Weights of a small transformer language model: no biases in attention or MLP.
Each number is 128 + 24 x the weight over its row's rms, rounded and kept within 0 to 255. Layers, rows and columns count from 0. The size above them is the row's rms in percent of the matrix's.

# layer 3 MLP up, 2304x768, rms 0.0337, rows 1402-1455, columns 640-767
size [104 104 103  85 102 103 100  99  97  98 106 100 104 102  98 107  98 105  96 103  99  93 102 100  97  99  98  96 100  94 104 101 100 100 100  99 102  98 103 104  93 100  96  99  95  97 104  92  97 103 103  98  89  94]
[[130 142  99 134 146 111 101 181 121 129  54 130 157  86 122 120 168 128 128 152 130  88 166 124 116 114 126 112 122 157  86 131 115 137 141 108 123 108 122 114  85 113  88 129 118 116  92 133 138 141 104 164 189  95 153 121 130 144 124 180 146 129  99  89 143 178 146 107 155 129  47 100 162 123 129 169 150 154 112 147 131 137 140  99 146  95 148 134 129  94 115 130 175 111 145 132 104 134 126 151 145 123 180 145 148 133  99 142 139 111 160 147 115 124 119 146 143 104 152 134 136 122 130 127 113 148 110 175]
 [157 135 159 169 131 100 127 130 119 141 102 131 148 141  92 123 103 114 190 126 116 142 141 124 104 115 143 156 172 138 102 108 162 131 115 145 125 122 140  66 148 113 156 127 114 105 169  66  96  96 133 109 110 118 118  91 160 152 130 158 147 106 115 117 150 158 155  97  91 140 114 134 132 154 140 171 119 101 107 155 105  98  98 100 120 134 139 151 145 134 125 119 156 126 109 111 127 114 174  94 121 120 111 159  99  92 138 147 139 124 108 151 105 105 158 132 121 159 113  92 131 158 184 134  82 109 163 154]
 [ 92 175 128 122 133 137 126 176 123 119 138 153 152 117 122 137 121 147 146 142 133  86  85 135 123 117 147  78 115 135 167 114 112 103 116 158 109 122 122  96 110 138 110 133  58 103 110 128 125 104 143 156 168 104 120 129 177 126 104 140  77 120 137 129 179  78 160 125  94 144 145 108 146 127 115 122 111 119 131  78 105 134 140 178 129 125 119  75 115  85 123 124  82 106 164 132  57 108 133 124  98 152 169 162 155 161 159 101 126 113 109 132 122 100 130 152 100 126 122 119 167 149 115 115 109 124 133  68]
 [115 114 136 138  64 136 105 107 155 160 169 143 156 111 122 135 104 160 122 102  95 138 102 142  63 125 165 122 132 115 140 126 126 112  44 144  99 137 128 147 122 129 149  97  97  72 119 112 120 148  97 132 103 118  94 104 124 167 110 152 106 118 126 127 139 156  85 126 146 166 101 135  95 119 144 104 177 181 136 102 103 172 136 130 129 103  91  74 134 187 122 137 131 137 132 125 152 152 158 161 128 150 134 146 149 130 108 125 123 147 141 106 120 133 130 142 117 125 120  80 100  95 123 157 144 102  75 120]
 [130  89 138 154 106 179 134 126 163 111  87 106 151 126 107 166 131 127 124 119 160  80 103 121 148 100 126  73 139 146 151 150 110 157 125 132 164 135 150 134 153 155 140  90 116 122 113 114 112 152 146 116 147 127 107 118 141 121 122 119 124 108 132 105 108 108 127  89 149 130  98 187 142 117 174 120 132 124 136 134 107  84 123 142  81  90 130 108 137 126 110 146 132 156 153 158 145 130 169 102 129 147 148 106 192 137 162 121 165 125 127 105 121 121 169 106 142 156  80 154 100 102 136  72 123 137 130 114]
 [122 137 133 100 148 173 143 122 107 152 133  93  85 113  93 112 115 104 157  92 152 145 145 106 125 132 112 132 138 135 107 116 174 124 106 114 124  61 157 151 114 140 108 133  95 135 113 128 129 146 130 146 164 107 134 114 168 155 132 145 147 142 121  75 135 102 135 127 144 169 114 166 123 106 112 116 139 137 102 131 114 138  90 174 128 176 141 116 172 121 123 136 149 140 133 170 106 108 114 108 131 113 116 136 135 140 159 136 168 142 117 141 168 109 137 137  96 108  73  96 186 109 198 145 127 156 111  80]
 [139 124 113 179 107 139 143 129  97 109 140 112 142 122 156 130 126 118 117 103 155 135 112 123 116 134  88 126 127 103 125 148 136 132 128 147 111 101 151  91 193 116 157 127 117 100 108 133 148 122  98 137 126  98 135  74 119 168 128 136  96 175 107 126 148 100 141 127  94 121 113  97  79 111 109 137 148 128 122 135 108 151 171 137 143  95 129 153 140 136  99 149 150 117 105 163 123 107 163  90 144 134 125 148 110 129 120 130 147 161 113 118  92 147 139 121 184 156 120  79 139 114 116 125 171 123  89  78]
 [122 146 192 152 142 123 150 137 128 163 146 140 103 153 119 114 151 131 118 109 115 119 102 128 109  97 137 110 113 116 138  92 154 141 157 140 119 150 199  70 149 112  80 157  92 149  58 140 108 113 126 185 107 135 124 124 140 139  89 182 138 124 132 127 125 124 110 125  87 104 108 133 130 127 106 104 159 143 155 118 122 151 105 128  94 126 156 130 126 154 129 116 113 130 127 185 144 127 180  98 121 146 109  44 176 127 121 134 117 121 120 139 108 131 143 129 120 110 101 137  78 119 115  87 164  75 121 134]
 [139 120 143 160 171 103 156 108 101 128 132 146 151 127 118  68  74 132 135 117 155 105 111 158 125  80 131 110 126 132  90 142 164 153  91 142  95  96 124 148 143  81 159 154 135 117 109 106 128 131  93 121 143 108 149 126 130 144 128 111 144  57 136  97 105 117 140 103 107 138 126 154 163 145 120 151 150 115 125 102  60 136 117 123 156 101 146 177 156 142 141 138 107 126 135 174 129 115 140 111 152 158 141 122 125 188 133 126 112 150 120 114  88 116 139 143 120  99 134 105  89 132 154 155 119 113 132 140]
 [119 140 120 117 150 179 111 150 140 127 126 112 128 118 113 124 128 157 126 150 146 131  94 101 138 116 165 125 118 121 129 137 140 124 135 117 108 149 119 164 113  87 114  97 111 142 106  69 110 154 100 176 121 172 100  99 141 156  59 125 139  85 107 124 113 137 126 136 131 121 123  88  85 187 104 116 108  95 105 106 107 159 116 182 133 175 142  98 141 171 110 143 158  92 114 113 128 133  81 131 116 129 111  46 140 147 127 141 135 160 129  99 111 118 119 126 130 124 147  95 121 109 137 125 124 143 104 152]
 [112 114 162 157 124 129 126 140 106 123 128 137 136 121 135 129 127 122  96 125 128 134 104 138 134 102 172 107 156 122 119 122 101 133 139 121 120 131 126  92  94 128 140 172  96  84  96 119 104 146 106 122 146 175  88  93 187 140  82 101 132 111 102 149 128 164 128 121 102 107 123  85 119 113 149 131 162  83 121 123  93 140 123 100 124 178 116 144 135 111 120 149 151 116 134 154 104 106 156 142 118 159 107 130 122 189 109  96 165 131 153 114 142 145 136 108 139 147 109 144 120  90 149 108 129 169 106 133]
 [155 139 109 138 117 156 114 103 129 130 135 140 129 160 139 137 135  85 156 124  98 155 137 194 111 150 176 112 135 103  99 179 152 135 117 126 138 118 130  97 116 106 145 135 147 102 115 128 136 183 113 106 135  71 137 124 134 156 127 115 113 151  91 122 173 151  72 132 122 135  92 178 103 105  73 137 133 179 156 125 124 149 172 110 103  90 180  31 111 124  80 118 165 105  80 161  86 136 138 153 135 142 103 160 184 126 113 127 152 125  71 115 103 136 138 143 138 125  84 121 159 117 175 116 140 144 125 136]
 [128 134 135 146 111 149 135  91 131 128 170 180 168 152  82 140 122 130 164  71 106 135 131 174 125 150  99 107 136 126 134 166 181  92 122  79 124 148  99 171 158 138 148 176 102 105 140 122 153 134 104 127 150  44  94 141 105 136 128 146 123 150 133  88 131 133 139 149 158 113 110 139 114 122 104 161 179 115 134 136 136 182 122  95 145 172 133 148 159  82 110 105 140 110  95  98 106 148 123 147 104 159 152 107 114 182 127 121 122 129 168 167 112 100 137 118 117 112 147 139 164  70 151 146  96  66 123 146]
 [143 103 135 116 122 139 134 134 117 144 136  82 109 154 127 147  93 103 123 143 107  78  76 125 116 154 108 203 128 134 119 116 165 108  69 139 132 169 141 102 161 137 182 124 120 109 108 144  89 158 148 119 139 130 101  87 113 166  97 179 146 108 126 110 180 121 170 145 119 137 123  76 174 166 126 143 110 119 105 176 149 121 158 102 164 140 120 147 127 103 104 111 142  95 121 145 128 101 168  97 133 149 157 128 113 113  63 119 139 151 121 118 117 114 179 137 114 115 103 153 137 115 108 125 161  85 139 122]
 [128 134 101 151 168 105 129 143 118 128 104 121 109 167 103 118 106 114 156 124  93 113 132 129 139 135 150 151 118 136 134 184 126 114  89 110 112 117 136  86 161 136 141 129 107 112 106 137 117 167 110 150 126 119 138 146 131 105 108 127 147 162 131  94 124 115 142 138  80 137 114 127 119 100 143 104 172 100 110 126 111 134 132 139 152  90 144 136 111 164 114 155 132 116 147 115 121 101 142 116 135 151 129 129 106 114  38 115 164 169 153 137 174 114 131  97 170  92 125 118  95 120 115  93 156 109 167 124]
 [113  76 152 152 149 131 156 128 101 150 131 160 126 113 121 151 164 126 108 129 158 164 112 107  68 127 168 130 140 149  88 129 148  97 115 108 110 140 195 107 127 149 149 117 107 150 112 121 130 104  99 148 147 114 126 116 110 184 134 140 163 120  85 132 140 121  97 131  73 141 139 123  90 132 142 135 127 126  87 149 117 138 100 134 119 166 121 104 130 120  94 175 152 111  95 169  96  98 157 169 125 150 140 126 156 122 132 119 164 171 142 208 120 155 116  90 110 146  79 149 142 135 173 117  99 113 116 118]
 [149 123 140 119 161 115 117 159 153 161 131 104 108 158  90 117 109 122 110  92  90 128 136 140 129 102  89 164 156  86  98 131 123 101  96 115 119 150 106 109 128 112 146 136  95  95 128 129 106 158 114 108 120 120 118 113 158 125 135 150 144 146  95 104 143 115 119 141 165 131  85  84 133 158 128 109 135 144 121 128 141 114 118 126 177 142  99 147 137 125 100 117 180  89 160 137 107  92 167 127 136 133 163 155 113 141 145  95 164 149 126 108 112 107 103 116 148 118 125  86  91  88 141 125  95 107 123 115]
 [120 157 109 141 133 111 158 143 126 118 121 153 146 116 139 100 151 140  91 118 136 135 152 127 130 144 133 125 124 134 111 149 124 121 112  77 156 152 153 142 124  89 150 141 117 191 108 114 112 125 115  97 132  78 124  89  80 121 127 179 162  92 131 118 152 131 141 121  85 115 141  69 157 146 136 119 115 136 146 156 112  69 179 148 135 107 160  74 144  97  83 119 115 138 146 184 138 150 133  91 173 123 167 116 111 148 115 114 135 157 139 131 104 100 151 115 101 168 127 116 114 140 100 105 113  90 105 144]
 [112 151 134 104 124  97 134  77 101 133 136 114 158 138 118 118 139  95 131 107 162 170 146 130 172 147 121 145 112 167 117 119 163  90 127 106 117 134 121 140 123 137 187 126 100 111 102 123  93 123 132 148 134 136 132 105 104 114 103  99 167 148 135 161 115 148 145 133 116 109 133 117 130 127 142 123 125 132 131 183 133 141 158 163  78  76 121 145 125 117  86 120 158 125 116 131  93 125 131 132 130 141 129  98 126 155 130 100 109  88 163 128  98 136 157 144  98 129 120 117  89 144 150 121 122  88 113 177]
 [137  96 100 112 119 126 137 135 131 119 141 133 153 127 105 142 137 121  84 105 138 130  90 159 149 112 115  91 122 142 117 121 155 141  90 156 108 138 138  89 110 121 132 155  98  97 151  98 146 111 101 124 140 123 145 114  86 165 128  88 120 124 160 135 122 122 136 116 129 176 112 120  86 138 124 128 157 101 106 155 107 113  90 120 140 129 134  90 153 139 129 142 108 113 137 120  98 125 140 158 144 155 141 119 201 165  95  88 158  90 137 130 138 102 108 123  99 121 107 118 107  78  93  82 116  93 125 127]
 [115 136 110 142 169 113 111 138  90 106 147 127 161 164  91 155 142 106 110  92  99 152  95 108 134 133 109 111 132 114 117 122 134  64 137 117 157 113 146 119 164 148 133 152 103 144 153  85 131 137 103 172 120 136 129 125 152 176 120 126 149 167  89 109 149 128 115  86  92 149 111 109 128 136 127 105 116  88 130 125  93 129 132 132 155 142 156 129 136 139 105 126 115 123 128  94 103 142 178  74 160 116 133  84 135 112  76 122  97 117 137 131 155 156 126 130 109 125  90  91 126 121 152 104 143  71 137 115]
 [ 76 118 133  86 123 172 159 125 117 127 120 168 154 102 102  92 147 156 168 153 103 126 121 115 117  65 111  83 129 133 177  88 138  77 138 137 113 139 127 123 133 124 193  95 129 135 120 122  66 108 127  92 139 158  73  87 173 112 131 152  93 135 131 111 121 143 142  84 150 130 175 134 133 108 150 136  90 126 127 140 137 160 124 129  87 109 120 135 116 127 148 111 146 122 136 121  99  77 140  70 147 119 119 168 107 163 114 121 122 135 165 124 115 214 159 127 131 112 136 122 156  97 141 119 142 138 124 148]
 [114 111 100 118  98 148 116 160 166 113 132 129 126 130 140 115  95 142 117 112 131 176 117 158 134 139 118  94 170 135 141 120 101 130 119 100 148 158 147 137 157 125  95 115 125 149 128 138 119 140 130 103 157 115 119  95 128 151  43 143 146  96 113 116 113 197 128 128 120 117 102 109 137 187 122 131 148 104 107 163 125 149 184 112  94 128 150 139 146 105 136 156 154 129 129 105 152 137 127 148 100 141 161 124 106  98 137 140 144 152 126 130  72 106 174 146 184 155 117 143  99 138  90 114 135 143 164 157]
 [120 109 143  89 120  91 109 110 127 127 131 157  90 112  82 129 152 143 165 127 176 151 129 150 131 126 142 109 118 146 179 101 145  78 131 143 115  92 118 168 117 125 116 147  89 141  71 105 117 154  75 169 150 145 123 116 144 125 122 135 118 123 157 137  98 130 124  86 116 157 122 169 180 116 114 125  87 134 151 137 139 169 127 161 131  96 135 148 116 116  96 136 132 142 114 162 103 120 172  88 150 146 120 131 136 154 159  83 127 118 107 144 158 167  85 118 166 121  80 128 108 109 125  92 139 168 102 111]
 [138 118 128 118 132 152 142 148  66 154 150 137 139 132 161 107 137 140 109 130 114 165 136 147 175 124  85 160 152 162 131 120 123 107  87 139 130 128 137 135 117 149 112 123 120 126 114 137  94 102 162 112 136 151  66 117 177 149 118 117 111  53  92  94 144 141 149 123 135 163 122 122 166 121 128 126 140 145 134  90 111 131 103 117 159 154  94 146 124 129  99 107 153 130 133 118  98 107 108 131 137 129 153 110  50 116 117 152 129 120 144 128 146 124 136 159 143 110 165  86 114 152 143 138 135 103 112 127]
 [129 140  86 117  85 172 178 142 128 107  88 139 151 103 121 134 123 153 144 133 113 127 149 109 107  71 125 156  89  89 145 123 122 115 124 105 146 105 142 110 134 130 152 146 125 161 112  83  86 119 166 107 134 112 100 104 149 139  86  89 114 134 152 102 151  93 151 118  86 115 143 115 105 150 137 110 145 130 116 164 162 121 178 142 118 141 161 116 150 134 135 116 150 109  97 128 100  58 102 129 109 105 104 120 141 180 111 144 116 118 141 122  98 118 173 146 103 136 101 116 126 102 100 129 158  97 118 148]
 [139 133 112 120 111 122 119 154 139 153 150 154 155 131 156 172 109 147 140 124  92 149 117 117 139 115 103 107 157 157 123 130 176 139 114 144 138 124 159 104 119 131 120  99 105  80 129 110  59 129 135 112 136  94 138 114 147 122 114 165 174 132 120 119 138 175 134 119 172 118 143  88 116 112 156 119 127 111  91 115  88 140 113  77 149 120 148 164 128 164 116 159 141 122 161 140 130 127 170 142 103 151 116 143  83 144 139  66 184 162 126 182 146 164 103  89  97 157 136  96 112 119 104 134 104  95 114 156]
 [130 107 176 157 140 117 122 106  88 162 173 142 138 145 105 148 112 138 113  96 119 120 138 147  96 121 137 179 128 102 121 120 117 116 129 139 165 119 137 165 133 134 138 115 111 142 125 126  74 164  95 141 116 130 112 118 132 112 163 141 176 157  82 126 141 116 104 106 113 171 142 101  75 107 105 127 134  89 133 107 106 149  76 127 186 144 163 149 134 129 131 107 104 120 159 106 132 123 127 148 160 134 145 136 140  92 168 135 133 176 122 125 102 126 152 107 110 133 119 140 153 158 172  71 118 175 143 125]
 [142 106 104 177 106 114 137 145 131 119 150 140  94 148 127 163 164 156 135 107 142 135 154 131 144 149 129 118  97 144 110 119 142 118 123 101 161 174 157 162 137 122 142 134 123 153 118 107 132 137 104 137 149 117 125 113 127 116  89 119 128 119 117  99 170 124 166 108 132 129 106 122 158 137 102 139 121 120 150 143 112 112 125 116 158 106 138 151  86 142 130 126 139 107 119 157 106  98 132 124 131 151  78 123 114 172  50 149 122 105 152 104 144 104 111 132 122 112 101 125 123 114 119  81 134 128 113 123]
 [149 160 115 129 138 133 159 132 110 125 136 160 124 130 123 124 134 105 148 160 144 126 131 109 137 106 114 135 133 142 130 183 134 148 160 105 112 144 119  63 120 120 103 143 127 125 114 114 119 141 101 120 135  99 125 130 139 151  95  93 111 101 107 110 125 120 138 119 146 143 134  79 140 127 108 137 154 121 119 123 134 128 163 138 160 119  86  94 132 188 124 168 124 116  76 134 128 160 164 131 126 105 115  92 147 138  90 146 175 140 133 166 106 116 147 145  96 104 157 156 129 115 150 121 118 136 135 151]
 [ 98 127 117 138 106 141 153 131  84 116 127 132 118 127  94 137 104 141 171 118 116  78 114 143 109  83 145  96 130 134 101 141 117  67 140 124 135 112 117 105 118 110 118 109  90 102 104 127 114 128 136 156 118 111 120  99 140 118 128 180 149 139  89 117 124 128 123 136 135 131 107  81 150 119 101 121 140  97 143 107 137 125 148 118 147 138 138 152 101 163 103 113 130  99 172 136 158 117 122  92 172 151 131 128  82 150 151  95 131 141 149 146 137 143 142 162 127 159 183 122  93 119 170 136  73 123 137 128]
 [165 138 141 167 109 132 170 138  87 148 131 164 137 143 140 127 126 119 165 134 144 126 154 126  96 136 129 122 125 126 135 152 145 111 143  93 149  73 136 131 130 150 132 119 130 129 129 107 117 144 129 137 136 167 111 131 158 136 161 118 150 123 145  81 178 120 109 123  82 126 142 111 115 101 130 126 100 134  80  86 124 138 129 154 116  96 118  86 163 107 102 147  98 138 129 152  95 126 166 101 157 108 133 139  95 155  97 121 111 166 167  92 115 163 130 107 125 128 169 132  98 135 151 146 100 128 120 115]
 [149 100 109 135 139 152 146 126 130 158  68 142 122 146 122 143 112 118 141 108 140 103 139 131 141 148 113  83 144 119 157 189 115 147 124 142 113 110 105 110 133 192  58 135 134  68 136 131 117 151 131 122 152  94  89 109 164 105 121 116 148 104 126 135 142 114 126  83 128 126 152 125 131 100 134 159 127  65 103 112 122 124 169 116 122 110 139 125 114 144 122 159 116 104 109 121 140 120 119 151 120 136  99 120 155 158 103 128 128 153 108 140 157 117 133 141 133 136 115 123 125 168 126 136 147 137 103 149]
 [125 118 159 134 145 133 149 115 164 150 112 127 102 162  89 125  91 109 144 140 112 125 110 132 147 137 117 125 140 132  89 142 171 136 153  97 140 126 121 144  87 152  75 155 121  97 136  95 133 142 119 108 137  76 112 156 129 142  60 135 119 101 136 106 147 134 134 104 105  97  99 139 116 143 129 132 143 131 120 136 121 184 128 143 137 145 181 143 137 125 116 132 180 109  97 125 126 131 150 146 140 130 165 125 136 115 105 108 179 153 140 104 107 103 152 131 119 149 147 120  66 121 165 108 109 150 146 124]
 [148 110 157 147 105 108 130 146 106 158 123 118  95  86 125  97 140 150 121 152 117  96 138 137  94  92  90 131 100 151  44  90 118 108  93 117 122 145 145 111 156 177 105 138 135 125 146 108 127 163 170  83 174 113 149  89 148 156 126 145 134 117 126  83 141 136 136 111 136 140 142  93 145 114 135 134 103 149  77 106 109 141  76 114 126 158  82 121 113 168 121 109 158 135 124 124 171 124 143 112 135 170  90 121 119 127 109  92 137 131  99 157 119 169 163 125 181 143 120 109  64 177 152 162 125 137 154 150]
 [141 107 145 142 117 107 122 150 143 141 176 160 122 158 112 119 135 101 157 112 127 149  86 165 122 133  88 142 121 125  94 165 144 103 119 140 131 126 126 149 140 141 142 146 141 118 147 132  62 138 133  87  89 131 142 136 138 173 140 119 135 137 135 122  87  82 124 104 125 120 120 135  94 143 127 172 129 122 140 186 158 119 172 113 193 142 127  98 131 141 132 178 152 108  70 138 131 110 157  66 121 173 156 113 146 114 140 121 117 140 125 188 123 128 158 151 159 170 110 119 148 102 143  79 140 128 114 127]
 [152 111 118 181 125 149 131 120 119 166  81 174 124  68  72 112 144 113 124 109  94 114 158 154 137 111 116 176 119 115 110 142 111 119  95 117 117 103 131 124 136 141  51 117 116 135 144 113 142 128 112 154 139 140 127 128 113 119 169 127 120 134 102  72 146 102  91 110 150 124  98  91  80 146 163 156 112 135 131 146  69 128  99 124 166 113 126 170 151 184 125 134 171 139 108 169 114 138 115 132 116 162  71 130 140 116 168 121 128 110 120  88 128 138 148 108 150 115 168 142 117 136 136  99  94 129 134 115]
 [ 93 108 130 141  83 151 125 136 112 129 110 176 161 113 139 145 138 134 155 146 117 149 150 136 126 105 134 107 123 145 143 109 137 100 151 123 159 171 187 116 183 114 148 116 123 162 144 125 152 127 114 147 149  84 141 103 149 143 111 128 121 139 105  57 161 152 163  97 100 137 122 136 151 152 120 139 163 117 146 115 131 151 131 128 119 113 105  86 170 152  79 130  91 138  74 198 132 112 143  95 146 142 151 155 143 109  90 133 151 130 142 136 128 145 116 135 147 151  79 106 122 139 117 155  99  66 118 156]
 [128 147 130 160 100 121 151 169 123 129  95 168 119 148  91 108 145 112 134  64 137 124 114 174 133  91 157  89 131 135 128 135 136 117 129 144 133 111 127 148 171 127 148 176 131 120 122 156 127 138 109 124 172 120  90 124 171 159 120 114 126 165 127 146 121 145 128 139 110 111  60 123 121 133 119 119 139 142 132 141 125 152 147 184 129 132  91 114 118 167  97  95 127 138 100 155 119 136 160 105 134 141 129  91 135 133 159 133 127 139 136 156  79 138 107  99 135 124 149 104 117  95 136 141  91  95 115 153]
 [116 140 175 120 126 110 134 147 133 151 146 146 148  97 109  78 125 118 125 102 149 154 117 118 139  53 134 108 139 147 139 131 140 139 148 116 116 112 128 117 137 149 121 149 116 116 101 158  81 109 135 140 115 119 127 145 131 105 106 121 120 139 136 117 137 126 131 118 104 126 152 140 116 102 133 147 132 106 145 127  93 124 187 127 131 180 148  88 141 108 151 118  75 148 121 147 145 112 146 109 104 143 144 133 120 135 128 137 154 177 163  98  72 124 104 133 139 144 120  89  83  97 152 161 142 117  81 104]
 [110 147 145  88 138 179 147  86 146 115 111 160 151 110 137 187 105 118 142 102 144 115  88 126 125 130 111 132 148  97  87 137 152 105  94 137  93 145 183 125 118 161 177 144 125 121 126  97 100 153 147 149 128 143 150 112 102 134 107 105 134 121 154  80 139  96  95 128 120 139 132  85 148 142 114 135 133 141 142 118  97 131 140 114 144  88 124  76  88 184 138 132 150 127 120 144 106 106 129 129 153 181 137 128 137 140  92 112 140 154 120 132 156 127 155 131 119 120 127 128 146 143 162 136  97 108 134 118]
 [141 134 114 121 117 167 133 151 133 147  95 142 125 111 120 154 119 103 107 146 131 168 108 175 161 128 117 120 167 111 101 102 127 115 165 133 103  86 128 153 194 129 119 102 100 165 113  88 156 206 116 152 137 141  97 112 100 156  79  98 108 160 120 100 124 131 130 104 157 168 142 125 152 127 140 152 111 118 134 131 136 126 116 111 149 124 152 117 125 131  98 113 159 119 127 183 106 120 159 132 102 113 116 132 104 157 113 147 161 137 176 123 137 118  84 157 123 122  85 106 106 120 136 111  98 136 131 125]
 [132 125 131 126 160 165  93 161 117 133  91 137 109 147 113 146 135 105 112 120 158 111 130 137 139 115 123 166 131 166 113 107 111  91 101 120 101 142 141 194 142 163 153 182 135 156 143 143  75 166 126 151 121 183 131 124 135 176 137 124 107 149 121 111 144 109 131  94 128 127 145 116 104  98 126 108 139 110 114 132 113 111 121 153 154 151 139  95 164 171 100 126 121 127 153 118 112 126 117  87 145 149 128 142 150 128 119  96 110 154 136 125 110 125 137 152 140 105  91 155 123 105 150 117 111 147 134 156]
 [172 133 171 167 120 135 126 113 117 177 155 162 143  96 108 133 147 142 149 130 136 149 134  96  83 166 128 116  96 143 108 136 110 100 135  94 130 141 159 127 136 155 101 118 109 180 134 126  67 150  95 141 144 110 146 114 113 115 119 113 160 106 100 133 146 108 120 156 135 154 114 139 129 140 117 122 111 111 117 166  80 126 118 165 149 104 138 127 118 112 148 144 123 141 101 115 149 127 138 126  95 105 113 109 139 100 166  76 131 175 190 158 178 117 119 142 137 109 143 120 141 124 153  87 145 134 165 153]
 [135 133 124 127  93  78  89 132 112 125 109 118 137  85  98 117 140  72 114 150 139 144 151 184  77 132 109 141  92 120 114 134 142 106 126 107 134 121  83 144 126 116 127 117 120 126 126 123 144 174 136 129 112 105 141 141 143  95  91 112 122 144 116 112 158 128 127  98 154 140 118 118 111 118 120 131  78 126 158  96  97 136 103 123 143 123 152 128 114 158 115 122 136 110 106 120 108 108 104  98 105 122 124 129 134 173  77 154 126 106 101 100 127 139 169 175 125 123 166  61 161 126 140 110 193 112 127 103]
 [146 131 126 169  78 166 187 141 118 159 125 176 123  84  57 120 155 152 126 149 146 111 148 139 128 102  99 111 131 123 134 104 151 108 107 106 162 105 115 154 122 156 138 155 110 115 116  91 147 102 131 119 177 109 104 117 152 131  68 153 148 154 113 134 121 142 135 185 119 140  92 129 122 128 109 107 142 117  94  97  98 110 144 133 122 127 146 118 122 166 131 124 110 144 180 115 118 104 144 119 137 135 175 128 135 136 139 117 137 123 143 114 163 142 131 124 122 114 111 123 146 145 116 103 123  93 113  90]
 [129 116 112 174 151 127  85 157 123 147 142 136 157 120 129 111 122 119 110 131 118 133  97 107 132 137 134 127 106 117  90 166 128 155 158  78 150  87 138 130 119 182  99 131 104  85 136 109  68 149 129  89 140 127 106 106 162 156 102 139 153 126 127 122 140 107 131 154 101 114 120  62 136 129 122 134 122 117 120 146 107 139 180 113 131 121  89 125 158 120 125 114 123 128 138 131  98  98  95 104 126  96 101 150 156 165 146 110 130 135 150 133 124 160 170 153 158 113 155 104 129 134 155 127 122 148 134 106]
 [105 137 123 110 128  99 120 129 130 122 119 133 104 144 120 136 138  85 110  87 133  84 127 127 132 166 151 126 168 144 125 125 164 133 141 161  76 106 117 133 133 139 128 166  99 118 108 120 107 120 170 126 144 112 135 128  92 172 116 117 157 127 143 131 109 105  92  74  81 152 136 120 145 137  81 140 166  92 129 155 112 129 143 116 130 128 110 117 143 107 132 172 147  95  81 155 104 128 135 110  99 136 157 124 143 161 120 138 102 153 121 127 154 132 139 141 147 154 121 117  82  97 144  80 138 150 122  84]
 [171 110 141 147 125 142 167 128 118 145 141 106 125 191 145 140 123 117 140 111 148 131  97 156 147 137  85 173 144 116 130 128 130 120 109 150 112  92 128 138 162 122 160 143 101  61 110  94  99 147 116 137 118 129  78 123 143 149  78 177 119 123 116  95 137 137 144 120 127 115 125 168 158 123 117 163 147 122 157 143 127 131 123  84 148 124 146 152 128 133 139 219 154 144 100 122 114 127 177 117 153 128 155 101 117 140 112 143  89 152 145 104 111  96 113 127 145 152 108 116 101 118 133 111  87 135 101  99]
 [149 119 185 149 141 127 149 128 100 107 140 110 138 118  82 134 133  75 156 130 130 146 105 146 127 142  90 145 134 127 133  99 119 127 124 138 129 134 126 132 144  92 159 133 106 130  64 111  96 131 111 121 120 103 104 107 134 123 132 153  97 121 121 145 136 120 118 125 152 106  65 152 151 129 124 127  95 128 109 142 120 161 185 112 131 110 116  99 110 132 138 140  92 133 104 110 120 129 142 142 100 139 136 102 105 142 119 138  88 147 141 133  90 106 148 159 228 124 152 117  92 112  78 145 101 148 120 149]
 [ 55 114 109 117 136 143 105 161 104 128 164  68  96 140  77 141 111 123 131 115 150 102  92 134 144 128 113 102 161 211 119 161 134 136 148 119 100 125 152 114 153 108 147 120  91 157 109  87 150 124 116 117 105 149 107 157 109 141 136 103 151  92 116 153 169 141 108 106 119 130 128 159 137 135 177 143 158  70 140 106 170 106 121 122  95 148 125  70 126 124 137 144  80 120  79 118 133  93 130 143 136 150  91  93  87 179 143  90 118 116 116  56 124 144 142 136 160 134 137 119 167 145 115 123 144 117 134 106]
 [179 129 130 157 135 157 142 130 106 124 143 124 137 163 133 150 108 131 138 139 180 138 124 153 141 114  92 125 131 151 148 149 132 102 111 141 182 135 139 126 154 122  99 104 121  90  84 133 128 101 114 136 126 145 128 145 149 150 122  98 110 130 154 118 139 136 130 117 127 128 109 168 163 130 126 122 134 138 102 109  83 160  93 128 193 139 117 125 148 168 150 137 127  90 103 159 163  99 133 111 127 152 113 130 110 142 143 150 145  91 147 128 116 151 146 107 137 116  97 129 115 130 146 138 110 109 144 152]
 [148 150 110 128 184 134 123 136 124 138 123  81 101 152 126 133 128 126 144 124 105 114 137 160 145  83 125 134 135 102 108 124 140 124 184 118 109  90 168 167 146 155  57  94 114 123 113 132 107 176 105 174 113 121 123 126 116 141 136  89 159 124 128 138 162 126 100 153 127 106 124  90 111 104 109  97 141 104 160 166 139 147 123 108 125 127 109 127  94  71  88 102 160 107 109 154 144 125 109 159 158 162  84 127 142 133 162 135 115 147 123  84 133 125 127 152 151 119 132 133 128 103 134 115 112  67  85 124]
 [ 55 120 158 131 149 182 132  84 112 138 167 167 128 157 126 150 129 116 136 128  88 139  92 154 124 135 108 149 108 123 138 133 166 106 123 141 159  90 101 112 124 176 128 115 148 154  83 105 111 140 149 146 178 115  81 159 140 118 115 106 124 104 113 111 176 131  67 100  87  99 169 175 163 112 131 133 127 114 144 121 173 144 150  98 175  87 130 130  98 163 122 144 159 117  77 117  99 127 107 130 151 134 109 124 164 127 125 132 172 130 158 131 135 181 116 118 163  75 143 124  88 123 145 122 120 152  74 161]]